From a checkpoint of a small transformer trained on Wikipedia: width 576, 6919 steps.
Each number is 500 + 40 x the weight over its row's rms, rounded and kept within 0 to 999. Layers, rows and columns count from 0. Numbers have three digits each. The size before them is the row's rms in percent of the matrix's.

# down: layer 9 MLP down (transposed), 2304x576, rms 0.0483, rows 758-771, columns 480-575
# up: layer 9 MLP up, 2304x576, rms 0.0523, rows 759-772, columns 480-575
down758 093:556501537561523552445555529498415514499530475523497491492518483481527536487583511479504485539481450515515479575516480522526451483515532479537530474492535520539526546501466540458437461461570463473518530466491452548440540545565541565498456493471536518499571425501444550470522465482509408434
up759 090:426520396529509533489506505471508508551558531523478504493561524507429464478453574462482508480606484481546487543530457513516515554491519452520557583506485555467489519496408480457450460538430566462506500525504491523469489534527473451508468566493471556492532493496493560526496516443437447459
down759 090:406496479491425499523421428495496552531517506606556511550472510487532519496427430530453515547471475559486488547534498398459594514486574484485557491555485510488524498482538521498480437522482486525535455471506532556473507484563456537547518440516438455493498309549496473446553459490459517530
up760 100:476573483525438428476514480449536444539449460437520522522414500488484545542500520438509489523480548509489461479514523412473496472506422523514484504424549443512511453476475529547538559583499583596487492473497488463516415480522393461446515542443465556562516515464539537501502542544455537500
down760 101:481523515488506460495554520517427517537502475516445469477465560451497533485473478498507522519548545526477506489453471562566571529506540465543490549502548468453494462523507472463515496506465603550512552470493498445513546543458501560408484469514573585450476496441546545523440531464473524519
up761 096:478538471517399483478539536465514498453548463497527533501534489511456447535499460426557452505534486451506586499502495527442510497490494592525518474492472451535541455521481495537517504528478500496544519532479489479509536492525440529466479460528469585562493499460526477521483467485566464461
down761 090:460436460547453544518478475519487410515573437481505470524503565449465459439394466495465467506497482512479492528456445473475446493524445519467412498521499499445527507475513518573451529460547495555461581510513526493504469475518518516473551488496605537499490426516482463526436533550473480469
up762 099:437447465448534525479556496493535501505461505523533478477503531451494467508450507464622464469476469437537515503478534486461498486483535513394543471533529497500553490538563495529439520551499419442488471499530492532533520482473463560470436567537550496554458513523483539525511501486548466456
down762 093:482480571489487438467495503488536441511460481489477425500468496486490508448491481529491506526476539478523469452548491511497487565550466414450485465476455519521469505534524429460513446456542522469501476500499582493509552574549499493498632510560490530464466295413518517534467495551484506486
up763 111:466454496543507458545494584570585525513501492489562446494541507489427512454476487533493570492525553391544464516481533495486521469509469465449472434523499523512460510432516505540635573518531449537514480470545538504477457465520509546461408557513541522528519525562492517587515501494504509545
down763 112:523511495532466550468535492515482555493504529486518505518566530477537529461508573437511481587528565565452545518521526441547479548423476551429410469426523523507489489492549423563487515440541514546530466493532502457422497514550465458390522514498482549470445530500521561507515469555482495538
up764 095:472415481459519457493562528517480485501551495549434515561490486509523536524503548499532502486587524483486562461514457490489416575530415447436521574501498472492438499434465490470558501492496539486506507503561453487484546481470508496498487501492583536588591501512459556512520438442534436490
down764 091:499495518591511511509588494481450555547564530560498493572504485510428506521561486545483479507538540501476527383502521418451527478480513497515453424502569466502551559468528534511468514469530482593469556588515503492458480571528428464439516509488492520428502336515527513461467493468525490506
up765 102:516469439449459488440489429458428535425412515517447522566524486527500546507505524551528531516489493522510516478510465467488529522468525486543516508551411550525530537460501479472429540456502521525531554587544493483523479498536547559531486549515475574518537513486478518526443450502561518479
down765 102:480501497505462556468508488417429580448520526471437407463521400545511474470580456531566545499540482463446546574499552443551523460440474528495504489580472531486439532491457446508516513445631499465466480510483479515474465496519478540561470438480514536497529525471520509503465528377519498465
up766 101:488448569510553507479517553545507530489498477484472498469552385513484471528509568466525475474497537509551512406506470408549551496522447487448467499577497475532450457499486512507482562521559536542496469493487500449425459533479426456428478518555534460443478516488547451564516470482457466502
down766 098:443501577526478517495548543521450513482471499451510510473427448515495511457487595531517588540450440451484507470522547437577526475501541440457462424478478453541558481512521598430490539553487572536550560509564554379502515525491479506517445513498438471437486351476518461482491535562460521513
up767 105:467447431491508509466503445518547448530532543499399529566506525527477529464511571510446472467511588531527472519533492451529565530526448519569498549504545427526504509483551536529484595497483491549485509519518488500505567423505530441497489519515543449484537554531428496560548489477478407533
down767 109:445479577386560458425549422493500506490469437488506497484491479574478515444441512484548496499518493499553530474557523500524509475537477482533542504472523518582421496547470445486514474527568528517450592446473469496521532530510472480469527491555446416531462573485468465494556435481507451443
up768 090:485474537484537466436488483515514508480469464508538535490499438464495537513565487529485469461497469505603484461468500420556501471494449571561536525435549445581475504504401477526473507538552512488429483473566495498504498451428539492428566531486469552470465480482476472554503513496489467474
down768 080:512466414492484529485465500539500484476507501584444452459523537509529444479504477592505502424513426492505539524513479432431455458463553502485518516532408548505502524553495452506499507488472496508521545474425466490477462446531484488507511506550461524499499310554400466473490500515448478404
up769 100:435480498455524490487461523475468475415488483512490513505514550480499495553532479499413455515476512440468514519478491522548498550536466437480479498395503516506483500449461470461519472507545466485489412511405560411463463411583446390439417452397482582499501492507503518507481445480418481583
down769 100:491509492526557540524490473468447537497525446538490449484471442459466546487527492492546440486427499471531475522536504547493371491488533547495442476450517446551479551510420499460476515528452463540572478509440512452513477490482453582542450468515477495540532424466479559517475474476510508461
up770 107:479402495555469440519497483525499482527431513586569447532481522452490437531487419480412499525471468411537510506546484512532478510551500476473530485565469477622462506513529469458576568508501528517452474504430521468480442529485452511497511488519475458437553540556543460542515536581491499473
down770 107:457546477535516542509482535479521468449538460526514488492538567529495470531476400464475429515567494512536541552429499506519549444415483474534475439524473536475510475537551525454571479562472461515505448462417556448502431484487507549380497499464452469572536507449527488458537489496501451545
up771 104:531439514484523480446521491505580489499515500498528510481490516489530502460509535452543517525486474537510455505468543488462494521529510517495474493572505467473477528493522460526502490481464458452562494492496549489506497540518487480459524593434532529498562522490519504482456502420525481567
down771 102:521453464542530491483519515503539477495474509398535431448441521453495423548525506458476489533476551554491504513604487499520446485485408536488494470529536519548434489508538496563498532546472529443523499471510473581583430455496553489496560474486516513554498356549494483538437505471479460496
up772 088:504523500503500519393455524500539538596525529512428447534454495451432397480462570520491499495558531446561519493537498473468491602469438451566511470478467548459469494489469562479470492514512480513506482514546486527493487571470485406508559512471520517483485523584446511542472469441477502536